python train.py --d_model=192 --activation="swiglu" --qk_norm=false --bias="none" --tie_embeddings=false --beta2=0.98 --lr_head=0.00587 --schedule="wsd" --decay_shape="linear" --batch_tokens=32768 --seq_len=1024
Each number is 500 + 25 x the weight over its row's rms, rounded and kept within 0 to 999. Layers, rows and columns count from 0. Numbers have three digits each. The size before them is the row's rms in percent of the matrix's.

# layer 3 MLP gate, 512x192, rms 0.074, rows 0-281, columns 48-95
110:502501472500478480497490491521497510497534492470510474488505485500499488479470519478479482506491530540535466568485474502508526500479506493462459
101:538490491505506507489530420516570489467468506467525467519515539507474460488521539497501505519528485510523510495497474524514506452463479535487449
113:483487499490521487545516495480527517529451473550481519497520472505517472497479485513507530427507564523490478503505502538465525504515513485488536
121:486457490483517486524496498455502491481488504554513511489537532507498501467526499517490473518463482524470467503480512514494486513516521506499493
101:477547479543508507523470523513518525523543473511516457475491497484493526517532505494474485461490498427527491511477490493474506528557504556545474
106:477514497478513550500502521507520499506468556483470547490512493480471468563553521544482520513493492485504491474491493509511538507475507521462511
102:514525512494488504447506517506476431468495517478521504520559521493481510493493471500516501464439499487511483524507486473502499458526476504481518
102:502476529436484447477501551523476489519487482494490478517506482509485549504504450502492483488496486516516526526481571520567495487457516475471495
118:549466490496510492536452458469533510513511523510521517526510531501494496496525476481546506531446495468504482525457455574482524461524512505509484
112:548455484511489471478526487441502518446475521526458476555490515464499504523469482511526492544507506484509497515415518517471506501492459539502448
107:466501493483451503538481488511457486554529467483472510514504473512449498511524480477508487497501511516501485462486469503496556481483520460502523
095:494495519522499481570486477444516520509517474515463491436511489490514474519490473555479494472511483518493503548508493508491499520491497519468474
099:459464471492473519463504521514504525441475509504504482511529458512509502477538507479501515460514549471522475524499506505499518467522502473546526
094:504517473496537492479488435526526489483529527490485493525484487549491493504529511487511510506492504454563474518490521500513480505501473489504516
104:496483516540505535508511469517480473466484500490529510531487504513483491501511491540496446489507501451509500484474480513516460495523492537460491
094:538499512499499500496468544519513451499523489459498496486537532477501491516489519549486484454476489503494510535460518510481490519521504493505479
101:496481478514543534465527488544467467504554469508552477526515543482470474497468508443543447490468502540466519507485483550492494496493495494526522
100:469488477503460523495543484496496511521545503501521471509523517534481475506500496541556471513487512470489518471498461515476480521529466507541468
099:503474520481547477500512510501480558522513492492485500529467526502464515578519506514483557494498534488511488519456513494500477550481534513496479
101:483521492516524494531510485519521484511457501444464492506488474478501499460510513496496580461505510483527509482491539492496506563508490468481493
103:510473483516471472472499481500491516507501465545479482554507490472503524526493479534507545518549475487456468484474514517499513509464518482513459
087:512560544469518490512506497535497517525472535493520525511524514487490497529564510514532505531540447491534502522473522472505519471483512517465490
144:538501547495446533480501519491493477576496532470455528487486569443489487494525479525525497546485473531463555504522522472508477498475485525512502
102:510506521556468494550516518518465531571491468502463511511461490440496494522495493488509483506531507449501516471520491481500460494483510469538521
097:476560508487542519498463455487534513515508452506503504523524505494498514501530486493501498483560471498502474507475485452496508495511505526490503
106:447507495510522503527510524543482506481501478535494499497512505490462514468531445532478505462534502503557499479468530548488524497503532499502481
091:529483517543503513499500524500493472538502483516480492466484503472522503496502503462506523525526507541455525479513515460495495541506506496521511
104:545474510514463498519510480542544489542513476538464490564515499488485488511508476483511516494502508491519507452522503518513461489526492515507544
093:489502510508519527489510490533522509510504526518465476482524498437460499473507508479484462439544478531491511499510525501537497486477515478491494
097:525497512505491458475492508551505491492543519443518470546475475474509532526522526516502511499464479496473476518421493501524496496475501495520509
095:503511503516519494529479472503462523501498485522481515505535480507499573498498477488566514521513467484498490541479498534533546459513501428519506
100:565522499539511441509490506506504485544532517515535487522511486504517483523510510470534479561501462517498493502511491480524506499503517487523509
096:506500485489522453519480507492491511505548508499526494466524544473505519535541535501478530494493489494497506510523511464525496429502465498480508
089:517545499476502497518484510505499524494469527491517468464488531477514440534505541434487546453471497524498476493456476515462484542488496492510493
100:533490454483506504492504545490511454464457504487455531512462474511536498512488503508490505535468521482500507498511490506493454525517502514531500
095:521503568468507492495536505523565497458485509520510524491520464459493510513488458485535509450491504497518527462520538498513507506499534501500469
100:518470551521539484520495566545558509508502531478472487472519512464514474508524527493490523480487478520535502536515505526509490515471475555471510
094:486490517464488517532478488492486499532468528488450513496470555473513535552493487526481533524471538484516505531500459481509482485485485484541509
093:489485543495537489491461511472482477473554487500490531515466503462524461489518511493528505476449451500472458530493492503492432474464484466515476
094:504462521531501489498530442527518480514534474487490486549501533526456510516507460487485469485492525530476478516520498545489481526502495463470495
096:531483530474456506513502520559496528500549513488518496522535503538526459482487529502489507533531487536472503485491460616531503482502486460479511
120:529494522513484461507481530504505515483471515477488501460510521463446494460457489525534480501480491536507504495530505484543505525499513522481479
104:515513504470448470488488509494514517544525462465505478490519511505469527539499464497522525481488477514545518533545500478504487469442494464515535
105:509469485462493492480499537504528467487501524442519484488510507507492466478489466484497441557478454492495494476509499490467525509504478509459495
101:513518485490522482540499508485514488521513497527512516497486495539496507537462570503503506486473499482449494522523491484481502495523547522475523
104:493514544488514485515525528507487507513508509520475553482485500507478493505512519499516500468501512496518515447531508499515500550492496464518538
101:465476522496499485520536493462472519485504452497508472475515501505485520522518514493449483469449534517495459486487474501486525499480536530504490
096:542519507472475477527465536489490490483510505528501523476509483512485482492480485511502523509511495481504465488499510528493458496545514513486502
094:463499553529481483478486507479488515447558498493516494479504527481483510501525535498462515513469512519516500539482520521528526506504560471467468
098:486489515483519477492462498532530523464492496472473499503542483487450530514551515462456481498502510478463449493502503503523538519500537443496507
103:478484495499505517492486508506490462587502515549497456469482561494488474532500495494474447524498492479453478537520509511485495501469539512509485
109:502526478513474543540513488480496502511527450509526517504503486508483522480499473466501486485445466508521467485488466472500534504510539510456478
088:443488453493462451488484531496497503495525508539459468468509509504488485517483503507493495486469524511489494531493512535528449486490492538498426
095:507487487494529486516475459464497509480513494511482453517538512461499526543511508556472465448490470504492516543483449468498446471515515481467479
100:476478511459481512528446528480532484507521529505477474506505523472542532491519531542490438572520469472461450498505514523490488496494513510495538
104:503491507506464493546497523490484526568499525503460515500483505507495502525495501560517508494497536488496537478527472502500496492548454473492496
092:464527504502514462447507511482548530478490538548523520530539520504495533455525527491510511536504476543493535507530511522504511480497518506463511
096:487518471445486460501498537494514520476443540518514479486538483513507506509534532512497513494493521550523459510522541500512474518492487501496529
095:507521485482505475490499434502514488500498449520467482522525479513516518481490502527520487488523504497557499534485508497477556491524511457520531
103:488476489504541480487543475518497490503515527488495463472503510489494450494505539499469487487497462425508499495490498468491520490576498548533526
100:493520549507495444483459518479497533477537529476514494465538492496492492505523528465497482533487511456498487455493499490537489500485530522534501
097:530466487504520479476511493498510468497487469510534480488535438510504527440525499529493461527506540530522470512519530471510493502481494549540497
098:570520546499516522551509534533498512564533501492491485524484524509480530543521507533519531505489506510505517491495509524506500489505511477508516
096:464496503503479471495445484484534486486512518518479454482509507454516494480489456509472469504528529522514517471460523522515490469494540536484439
095:445481504485516518474467488470513469543483502536469459464541524491519518500540497550484486529486551457506480500424523501493459475484486539523490
090:508505463489476512470506473522521456497486459467471510491525478495482515478494500475486526538533507549484511506496441518511487458529491526538478
085:496511491499498558495524472531518524520448506524543522527510515472448488462556493538487506514540484476484496501531538553481503469496507478500495
140:487486505485521458514508523504496493511495467489542523509519562498441464477515508516507512469479522486505502495497486495502527505538487472461522
099:447495536486505484491473555496457507500492522475449524504521476489492497485477537495454476545508515467480517491493552518489526489488479548519488
091:505487505495503486496501564494503519477472477510469504540445523487486471510508526427479509493466517498496464501460540501508480514487473495480475
093:531466536546481530477479543514496453472503489504450537512477496498489489519466469500512509464519524470525482495477497493473566512481489506494454
095:528499533490468511473460500509512462519495498490486425514547522526474514496505489429484503498528504460524465525476481512491491473494486472483450
101:480483525489553487499510544484497481531511523491528499495544520501506525479520454540506496498499436524523517532485524511509472470528466508531520
084:550466490493504452508506495516499493489542460492510491486514496495484497484508463468551453533477460528503474451504484492466514489556462516487490
102:486480542506485441511503504501499518499466485538529476500479498499469441453498499522483499490559506510498514481510543472530498534524496511498503
118:528512513454496503493471500460558510463462499465490523501516530465539512477522468520493549512506510487529518541486480545512514538512473578510480
092:514521539497487458483524534556499512513505497508497483467473488531524486521512487550467561461494463538493481507484464501549530441505513462460491
101:505489501444537521513500481544532506505469499512491499468469465542478522521513501480517530514517489493498501526448504515505514520563502502474480
092:494496500548505520525519507503561485522467515484514475480493501521514559531478530525486493487514510510504512510518528528479530496507511466473493
102:492562508470481524496544502478477503524473499444480524526525492461516478532462492486498536487537465494494536460471496479550483477501460512483525
081:507533513539486479522511493493485501495448468486523518507477507483513512519491451496548530517502475508533501473523520497476504558521498485484500
095:540480468525535489490467509511542502481463543502502525497494515509496494550506508476537539501478463518495503530511489492547484523550505474542507
105:480466528481544475509524425435504514497511480515481489522460494547479507496440481485451515521498535499531498482421504517528496528493488489490467
097:540476496489528457476493518470528472504486464475521462430487516537491497500492482527482545479481494519476468538482482469527461514501461491500488
095:487489503499500513504524512479523514537510505536475505449467503454486526543514476494508508504517507505526472461470500541490508522515515459494479
095:451479472504493470486474485521538519469493539473503488495502479496491486509530566454518465468511502504490473515508500447496475530522507491531500
101:507474527502470474478500466506443440485467473517482502512477500515529514479481487532490451519456548522500509535501501489538498463471465553507468
094:521515545494442501487456522493505463521490509488520521511499494519502501501501498505508535518468515514523511495518487518520510462488473500519509
107:500496471482522444524489515511486483530496521537437473527495455505476514499504508498464528488547483519473472528499486542504541498490527488506512
101:506472485488465478497540527544475466531500526453535509498529482499498542511508462467484487476464500501505472493528494498528510460485481454533540
108:530520492484519491516510484472495505492466516509476515469501472505544467495517530501537455519486479436517442478513501440492517443512502528523490
097:525485514520494502504492489478523522535502477544498465536469534534483490511531588479494506498514535458487518536470527521491517483494500511501488
092:484456521511516461550458516546521507500469503532517486492508529531502482518498465524479488506507452481481436532481530552510536449532499509479493
107:522506487489471506500492515519517558524505518454493499487497513495460536495473491495511500530507492464520492505465513510513493469546501489530478
098:471511525515490522432476473541479476502498508454506492502538512459511476453543463512489527482506540518469510497529489482529517507486493492529510
103:496447517505521513510517476505551483481544464479495516499503496495500451494471511461487505495496504501544459521432462506478497433504528512435469
088:489491475490470484510508526452545503506491488521504482487472504503505511475529470513491500496478443581501522455475515502532462450488485475522485
101:527484495469486512471503514516502493532469508490537498484518510496486495508454493490490520458491496521529500521490497446513511443497475457498500
108:535540492478505498519475489474561479457466516462544507541490494477536485501541506505478515535506495488521530501510494515483511484490488571531507
099:435518495466509527491493498461501546548495486487485508498470548498520468513493531528519509531563514489527517506505516478536496450466520494458483
109:508498521558520502475498497503523485467483499526508508501540476495519490509526516511474462480471479461502453462525515530510520518499517480461530
086:509485496508511486516541498464512498544515484513507500484429501479468469529505536483495460519443485520511502461553490498474459513513504522493490
105:522483503535481457484510490543480461500466532471501491509553481474472532502482495465466483476463470459546453475489524507481475461472482471491517
091:503519520472489496563504488486520537488487510508537469465493521527490447463498486502526486523486484521502501489473500541498506505537504507493482
119:457496532518463496479470489520517500488543491512558534480498551476472534498518514479478536524530514510458518545478499511476484521505524559474443
108:491473515447499509442535465530461479493542487536473436488508478526485484508471485529488482466491521520514476544500484466517507494493497494489490
096:508472494512468479489480497539478499550494526527508476497528488503497549509484538497452466524492490475490477485492513502532504492472539495515523
097:502482474542497516475500495488507519509514498519544520537501497530457502469503509522515511515482484475485516513491516491550534463513463510481510
097:452527471502521528477494456535473493486531513486479516483489477504540482485491516484511496478531531520466510498476500521537471506520515463499519
104:526485500481498504537492515486497529507473526511502493488505455529485516506498508482483474486490527463507451492510478487511520480467470527478478
100:487503501528527520492481475525511489520501483538436510513467544485480494477488466508508535462484508503472499531464476533488535502552535484500521
117:503485489483500463471533491495483478459523486481557480484526530466519543475474458462497505512526494515520489501451478494501520481499520571523470
105:484481482513524482572487492489493531472492497497476453475496459535470523552500538438488508468505561503561476519502519513503529494492527514477506
108:498465516500498443516519496505501511505509496497505489555487486485520492502548520465589507523500510460542497503533500531456475461524469467520508
106:536503523490476489519513466504507491521486486513514520455526502499491491495477492497492479525469506498514501514509475493461547504476499496510499
099:496534477499487497503516477548474482486469531468529509513478459483465514496477505516503528520516531461506489475479530517511430476538500504480464
097:527510524509510482477499482513536526479428516440529516465475522479491506458503496509531539542462480493544488501498505518445555519520482550472481
091:539513542467478464497483513536501488560545462525489507532517488485501514497510477455541469506526479499499496495442499505524498451499552498519487
088:444499528527551487493481487522470513504489533533492537520498524495491489455486545558465514489481477488496503521455496472484503516516504506503544
098:521513481448471483492505536498512529480486501458466489495519521520478478474520504532547531526511482481485526501534511516505532480540521501505508
096:505506492480481496512515504506478498473490498523462457481475471467470491489501454509416523484497544501498467477497508505496482478476418515523518
107:501521516456514497520494543523536471540496480494454492485491509475501517538510562488464509477512482503529471539481488529535495476532541457494494
117:500481480528528476524521465522509524476516509482548518537533484480515506531508523477474488488515476455504514524460521535483487466497506516483464
119:486516477514505502510522482518501452521502502505526487506531500478506520490538491479483478486474532507478477521469482473511503509508540503450513
108:513516512484496516511471461468541523492500538530473498530518512508533500474514495531543493527518482477486500508509537559522496440464511526499495
101:515480522490468511503459491556511429563513541496484499514520516488483527503498500461507520511506494524468510528502481498502498461489492484488517
101:537475486519516541521463482505536508490481530533524462502504470529523539532471491452493529533485545481498485534479498490472479456532509497486525
094:510495512509483480487499540511446487490472534468511492496471486506499518530480533456505524449464526492505483459477489502524471495488533508498462
100:517496496496483478493484511510494486520500500458506465494509517481510523514509534500504508517502535521490554520554529520497495522515550522478482
093:502525466487492517529498535474507530544500510496505497481529514485524504502539521522509499508482500498488538510535485500525521480520481457533543
105:473503476482425486498530507474512475461524493537489491458519525511472514457471486464458537505498512471532516521480468524495522505513492516512484
097:458515479524475490471500478542475477453499526478516544512519476432567466470488505497508486488515462469519529504499440500477531464497483511515477
098:476532513527478483461468491492524482507507535521486472461518439528523499549483557491505505478442520524538513500545507467526467481492554508477498
095:523488533509530521550519521565526504539527476532499504489491501507473582554484513510515541495526472493531496479534527508517496517457482501495496
106:454523511468501520458494476471504498502543533481511472479489506527537478527494491493499493459512524520522480526515516505539489493469518503512469
100:462526474539507515434509465516488484499509528501463475503565476515538532517504500522527494544497500514503478503486484505518500492486468521479472
097:454521475457496524528502482479497498491506514488495540497511527460464507541491496516490485521499529516500535503499500537514519518507500500461489
106:487496521490500518548496520496506516441503524541491481526464495483491500528533521502483501520500507443499537541500525497506507494505490507512490
098:521530546487509507494498461469523480547503482468461500519548485482497521491506500513512535562504498514476505491471477538464510454479466472475477
098:465462525486556485486518499494538454502502483461522455500532493465504497491513510501513482526498477473454478491463526549499499501512478496504474
093:516519512500506482510494541527518488531466486464536507527493498464493443486531506522506494482505505512517536485505497468488503494520481497521485
133:475486503508469508456514531514480482506471465475510474483481567492461464474519483534521507480484498495504537432535509480522505478508494490512502
096:559512525518528495503481447458523484541499515519528513556494498488504517510458475466479483528501484501478464456489501505476492493507512522522534
100:503541503535475488452477508485482521506497547455507461482479489484496534437505499508489476535495506505465505528540480500543481511481531502500465
086:508479494421499527503487499532519524485520478490522477464486508502526543495504497467461527445503520468456520519467493523473493512534444521497496
096:515508508534496473489483539523536550452491476508552536488485515522486481478494431498479496504499533498535501517461511504535505481521509540463505
097:514528492476519492456495545515481462494508494472520517462505464481459513496492462503502547494522489515506546478517500516470478489529471501549506
099:539506503522487516500498496558488498552488543500504469495493469503462516522505487481561526487456529492470515516507497511470515455481528509483503
102:492437483505510468490456495542550513466508521529471476508512474462528534512439481522480481468484499498475482544500553571514505511512501467507505
107:492442492497475466476521517490503477549460479505469502505495519481473475460531472524465518515516533524486502499528493495508499540482535475518531
087:514519493507491519466512514508494488529513525527479506463490547506504491496544491507506540502493479495498513530507481517544470514537521486472461
094:480478510465486495498525487510511485536495459505465505471485544502504517508560469500483515505515484515505506519514510504512486499535486489530477
095:532488522467476517545477450467529471503465482489509485513478499523524461472508451456475517519479476464493506496513492463478488494467510517510481
088:500482512496461455476492489526528481494498521494481478494534518478518502513478503538560530476514500527504480521545547487464462484496503500476499
098:486513509512534460545506497505468549495506485485504498453480491532502503536507490514443474472453502511482499489536498448502547529495478499525549
094:524532502453471513541520524495497493450485532518473498527532491476568499467498513531522492472511493495475465531497477493521484495484440556512531
104:498469512524477503472442449500527525519543509506482540532538469471478546504495533511489492497484453489453529523482494577501485481482538453485442
136:492482473487491465477500502500499436515493502472541458489552522456527480526486521493470494487482431447488471493503496503502518453511522485525509
112:539475542485470495493527512509502500540524482513481489470480508500479510507524495493539519494496448516479482515529466544497510500509518522516479
091:469511514537504519548531490542436461501454509547513483505515499477514518510518490489473505454466508498443528518484535483505487492493477485479456
094:505494432497495520473537482475497516503544493510509519490550502549513493525491510531536534488507466507537519516509508491542462488506485498534515
109:506537496484490493486503529539522517475496519524461504502505533458521496497494478504505542514462491439456540523502512497482505503514500483497495
099:473499502506510460494478465456530472515484522519483506526517459517501536470536504461522484509534538503485507540460494518508495488471467487529492
100:503459518504487551556481424478521490508515499491481451488492469476498476489500520528431487470464477478486504477496496492504491518495533508466490
109:527484504508478456552461512519501520493440484570462493505460450512499508527529505530484480523473574536521507484514521537505504511533488497459510
080:564481527496509476502534487519518501465460492528532522502520487491460497499522495488556470470467462485528478489468495530486485465515531536463495
098:545487535519488465488447501502501474532541480502487465503497478519483500534499512479478494502469519523539475526519484491499527508505541501491524
098:531484496458497425466471503506525474481503471520482474488542473507463491474490462485484501521497471548508478508452479524498500551478475498486463
089:479497502501502492520499540477517486488524498508495461474482509507452513523508485540540527488485520527544504516528481511519512471468471490486547
105:470508460480522440507502476546497503489488515488499445487475484478486466481510525463506509470517500488521452547497516545499511438513506511460529
103:518474494510525488554465466518491482455484466525488522489526509524479471509496516502491486477518488485465502437510525525502473497514474482495514
107:499483483459546454498473482455515533465517510541491482485482501509513508521496536437475501472482537512493491511465499504486486503531488507450458
094:482524505490465491492531468480479499475487486541492515535513446484489514461514560467501527497513480510488521481477497517463497463492484491511500
106:469455513484495502470532473511540512483504484518534528545506520504543519504505479517525527502461441451477509499498513522489486494545492475533463
087:476511482503502522530520461494480467488521500480508532512504567504571498489521541499514442517490531482490458498481463481451498476490489530476486
102:504516520541517524493508507498481528516528523520527489523484508518503504572492546474497470478488520498548490522505472518505535461487513481483548
093:545536474493523522517502497510465481504533506473470536515518523508544484542452506508502532495500552504509494510525435522491458503513450511447482
121:514497503496492506445520508494500499513522494507526462479512528488467507484542480496522514505474444543515486491544435478521451494494474525492476
093:493533499481530482515495489476453487463484489526504527506530489492455535496473517494511503513480489489488489512505484511489514517539477493500503
103:483497460462530495479443522500493506499481527465478448525500487534477469520459518474483487551524517476501508513487510525512483506484507483453501
103:503445496511541498497483453497467474528490503474505448507561497459490536460511497509569512560509526503452540470478497531523497500475512495513506
102:547485527513505492518507505497522511494540528511490485497556486504500510482490549508538501444436455497512503498545482464495530544560497446533500
097:496478519504536469464465480509466480509482472529503514500526482507474545546480490485463511491517509454507482517526517513510498507474508500526541
100:498475511489515472463529505504501490500524501438522464482482528475492493464488450492482567463534527524528513533451477524486486517511450491528479
098:526511510510539514529463479487523489449488463483477491506474497480509496532514467507492511443501506496523516471502536527534491455525518452469499
094:527462491467539535475524475481528523522487469557466486489511489535476518502482465460468484522515498510548479532474528531542493483465506453444491
108:510488506499456496441497487548508499513496470457489497524488500482479505490498444425456495542538507495480499488488523512475533513497487495525501
085:477487540495549521533477455503514503467494459510527521497468536512482488474516494457509526536540486476522478472506483476455466518542460504529527
094:516512541531503505525507503518553526479506519499481487522444540496489490597509489503518515512528480499521486507498497528520483537496480482491492
100:505514443501482465490471463523459513517488497468510508479478493495487485540465449500517498495509484520531505464551475513510527494483475506507482
097:481522528513514481477497493500490468479485491503512479504538522518514542457437501500473544466524481450539504494464514520541535465511485469492471
083:498487510486488488542486538537498513504493495542484472500507457483469506479522528477465469479490493517516505505506527481515504489528514491478551
100:501459497465499495500513492491471447508534515502509463471549493530480488486458538470477504489499485463526471539454481493516497456452496458481523
098:482479534515457499482531438467489492506512516516520519514501534491571454525515475503534500544481510500478483488502510552499473474475464536476473
100:490460507524490522454492476496514479512509530478472514529511501523541493502535504482480504566489485497505490450470485488476493498488457490508492
105:495483523478505464516512500517532462552484460506479509500557507521513479489527466491510492493458504497492492518452511509486502470531557516473513
096:461501506434525507494490471494505507533466479462478528497497483550486529531514544467465503511506521480482405539496527490529486525562520456453484
102:490474454512512451473512514491479540496467499455502507480512517479518478508520482507497488486500480526475542455455525495477490532527524491496489
104:541505510527502522497495518529475472480447474481524489521481494478525538531495494536540482490533500468532458478490487519510497479564492501535512
100:522511494485490499501524522531556476508473536550515511484468539512481519477487518496489474479529517472479490518518515476534500514521498510573516
134:491481530480503545508484533523488485553520524484479519498526488521470486532539523494448479496504451491477488477531486517518523508478523496489479
126:535479507515476515460456503480522518493526539503468515499492513495527534564489490488496496549490501518471479525521484531506501480463518539516422
092:509528535509491513479495484492462445511534498536499521505490531502480491501482503457488488484484465516485539485500522531533487494510478473493494
091:472527481501495495481477526458488469481476481508478508452468481504487516473566527506508498493522537515507454485521547480533486535517501530540479
107:542512519492476492496442478445518479532525512527517523499517516499503446520532517529515566531497497475492484489497505481473474529516498552494513
085:479493520504500463532492461532462448540456495487487520477515546501536514503505499463505552530492498495495518475488482523484478548531510486491543
098:507506478474500541494493522432491510489477507543480474540528462522494489513499526478520496491542485495489500533467483549534512539485486470481463
090:517509484557442537520520508480501463501493525532507484504490515473529467471518530482535478526517497476486469494504490522529479479502481491476497
099:523515483516540519459508440542530511498515507469516490495449505496523557507469492482499526467506531513450522497502501512477539492517510503511527
109:524521506495500441533474497488514563480524521513499511511477513517479499470492497495494505503525493489480505501471511491488482464505470481542495
101:488471514517460467492463445501501494539520516456500536552525493465526525513482452503511538521517517452514481533468495519450495486503518527489480
100:507476497495509482564491493519503533484458550505534525543448501481506521465500519495543526521490472449491488514506520506465479506484499518505509
102:479439465493493478473503514465526492464514517494498470530506468504513441499501519500482500458492452447521490487490424467487512492486462536485522
099:484538518503528545506475513485515562516502502518506489528460492504473530531489519458495526483532582523489533523505458497495517506510563468509489
102:506528506506497485482479523559504510497550464516481475527528513494490483484466493468503516511497497487490535496461522500513527514508463460516534
102:505487503484498475463483463504502507486490542510529522534494468527515526509471477476518511527502520529484526487471530504497515513533478477518473
100:501555512505500528500467530480490463513492469495497572491493507484477458464522482531524505485495485486518523475532500493517482459510493457505500
099:536518531525502502521472514529469493557535467482516557516495524442474486483498466473543510575506513526476507485506532497459508514513501533514509
100:469505501484505511507527471508486495549494539456499524438546514472498466491509522465448511483527492507465486528507494522536514463500502461522488
104:521511492515505474461466490517510477466495478534467474516496535481474570499476496504516498505505510479523503457476476465501542481528549568489501
094:491464444485458472503529494536467554507528456483490515523503504515490534501495460484498481466531528507473513532474438480507481497478505476488477
091:493463496524508503476512472500511516469477504526513474521489514486478532501524491505528503475458515450526517470510530499534505491464517499500435
094:539535522507506537538474550519513502527483483509471500488529501475519520481488498552501500538517476477474481457509478472471522437534493534513520
096:525495507522463499488487501543553501507543523500510520540498530503494531515479511498544463491505442542494490501502471528525517495484515500496527
089:521517542494483495521483433483531530465518460509499528510496476458511482480505481528544462500503462501539495441507510496495509455510482483486479
108:532512457504461522479489516530515531522509512459556479475529493500485510490529518481483481472521487514503443486549531492495501470500494482528508
108:504504493478472457473476520515500491511483502515530515539526491509515492525530540463491495508515530481534497466491502521490527536508501502497488
089:509515511532507514471448495534493511532487524481489504503498488540482546512521514469462532523488473503503523494503525483454489516497499488461509
095:531501536516499555514491496507508481536492565458513540496514522495520493521552503520500469511485486459486509522532501508530494470517530491452507
103:509556516500486497492517485530495491523497508513456553509475441549490556503491466461498470474499501514478523530528497532505502495471481534496491
100:471491524509494471467563489534459460522501471419548464512520473503476480457482472475488507496463488500482483484502486485518514491493487474511495
108:499443495505485502508478484477520507549503495530513511499490489469486500467520445526510503543544502474472476460472522475475457468514482523520480
104:503520532481486485472480513502538517492503501483526515477521484502491494439517525514480523497469494555504534507514522522445512551490528494528512
097:526546533507516528467520461474512493485520504521499513487473496487483473550531528534533515531475479461470505489507515459504433477500455544506500
093:520505511505530479549501469502487479502504497516544480504537502523494498501430480498531520524422504492507493523477476452457505490499508467499486
104:498478519472523436479512474476516524513546467501483531536530491525508490510546487530491501484487475480508486543453505550512538518509508521488510
094:498495499541488474502496518487450514515451547464475487541495476516523507525559541508498558471511512510464489494511510494522516515494476490472529
106:500499509509494532520524548500456463485446521472526492468531468543473503496475503487527514511467491493514516496493525492463443513547495508513506
099:503512536475526563503525497509506495506504507496507495539505550525527504515501492431532524508534518484478535556523514483522450508485503514474510
092:549527498495513498504476484522499485484492471523498486493487505443494533504475445510489501466474497490524541479486496465482514490519514542488534
108:517445495498452445510488505514511536494527502486486483488541524505508534512530507501508511499481457485506500497505474485525483439459517443495563
107:495436466512525493475502450515518517479466455498492547513504490517522476494493477501501490515493519472497452526445505509473508514511469518466439
097:477464519517472495509496468526474472501490495462539524565502474517510502478535495485485554512493507461512485483504496498520507513495455519484503
104:478510502536528475497501506534513499454488501516489510569523488541496475551507521486486491479530499503493508493536471514461501502542523494500533
112:469491459476488521501498471502477516519452467497460501541489507496469469490490469462523499517524510532532460495481524544473487504504519534506525
092:509501517496551464490489529522541493494456527494484527464514567462526488493536492463508512527497482493467497496498509541457507498493513499486521
090:521533509486484461540493431526502503490488494493513531468450472516506508523512477485512498521492507496483486465521490528495472512513501494495522
101:509464497501521475539486492531494508515530498496494457463468473465477506532582495529508485457512497479473470518459476484504522489550469498493509
110:517524476479488513511436468494523499455518533513506524499495523524520520476489518532530519498498486503478524512488525520510541516518564521490518
093:496504512473508512526470525530485473480510488515427509480500486491473522457507493474508540498503514485562526478469524508482529455474499493504519
098:547493521518545511534543485512452491476507488521525526517486478470490513484513478479506528506496521473530477499489534490509504542485467519479525
097:534452507510457517549492477498505469553474540503490532478482487516472503501536517548522498512516481525502515476534482463501449498510485497525523
095:514486571534497517520476467487548510453501529495525555535532466486518490495501461521526478539539495523564451498524458499532468474497506507490504
105:504515457527523500492465502477466537493517516498487469518528482508504530562503522506528541501513502537535498530495506524522516504488497502532453
100:490506491487470508457526537511468498480538516534541467465449464493508493517493484523468462422485524559518554488558502513511511489462514465521528
105:521505511510472477458528514475488485443452496481524545529471510496520493498546482491493530503505537461504504515473521522490506475480459513521514
102:474459484470555499493480442496503496508556492514488522453516508512468492505496493526512482452466528490514529483488485513514484544495542467460499
104:451539474524530483547480474508502484481466504522501519532491526516443518461541517482489489506516515465501463455492497548563496505488517471461472
110:512522521527514469499458511481514461483459539505470517487516496533497501512492498536426502505517514518520474515531517498537500535484555523463529
089:499501502452499491465453503484520484499477459493505483511549544508493507479468498471476532488479505479510501516455494515498489461542539469506515
111:461488529460499483480508482513486511483524522500516492510467452536501495453489484466470504505506461510550478525473522516494510477538532520509460
106:471518543473495515513486496502501510496540505529544530515522532497481518518541496495453557510523510530481517508497523483495485495554484468494492
093:523514528515468529507509476550504480472495501482493525494505508477444480476515480460515545515515475483513544493535487487509472440490567541479534
093:479477447545551481479501477517460478510467534508523468571515509507507502500512518451444506511527488503533466485486524482515507497541529498448464
104:492515502525537542478474521460523505468570489535509503516507517475505464520522541489490501517502498485497526520513529527507517498514490509496468
091:502492497523486501477516427507545483528519496523503502506543522514449487441531473530463521482512491508482512450511498530485522520516514495516521
103:485548484521530459510514451496520506522506520521497499488478463505476507531516516515474519531491523521454453528506510477472497539479525463509496
098:564512524516519499531481492463548495515514504513505526480504493498495498528511537506481519512470489504459507513511495500485499453527520508450534
094:573498508510483473475511512503501511482513457494508523530538530496538475478498464484528480534458514489517475494513505489477496472494519517498512
097:475497519470492531542470518493490537511496509519509475492486523475553522486496493524507517500490519497506472584493451508484496508505488507483508
094:511479489530482475524476506509509541492512470472548491530510536502483503482511463485475525508521517472525470536447535476468500470482517531537499
102:504485475475514490502471509560481500517515517487518477500496476488481488510490456519506453487498494483525508532482546544499505508513524507517503
109:505528509511519482496455515533494545534520479527507498523498518461504487543498559479509462514548473489495534509481510478515504444526531463489483
096:487521524542487520508514496535547484491488457519489505487509539490516479486523489498512522516522499503519518504486499553453493528498519541488477
102:509465498478488541499465529503481516513505562473488532507487478486500490546479479491501459480525467447509474471517499504533490519491481504503481
096:477440527479512537495499504524495483498543474493504536472505512460501491542457470553518509493509481523497502489477492504508469471535499535490462
097:503518513517516506510477477520552511522499443488513458554511508496513501458526472555509509533508486447502523470455523491478485499480527535536498
097:523490511449505476506484477482518499511492502506473528507538463504498506488519529482476503528509490504500450471494469519515505469486488511485462
098:508498530468455486448513494493503444479486505482515535512485477456525487471459495483528488508525531491521523490498555501451469524462484511486514
107:482484541508477471481499491518486501509511489478459449501487496476453519485510489518493506506498510535531517466485507515487513462500493519472558
102:505508500499503499524491489473471502534514485430501520510517507487473506542514494477445564515524487458530424485463482510518493479501527497487454
097:512492494527552503492550466526530437475480434501506504489546481504483519507463494517474527487452490518549501485508510514501515511488486518485476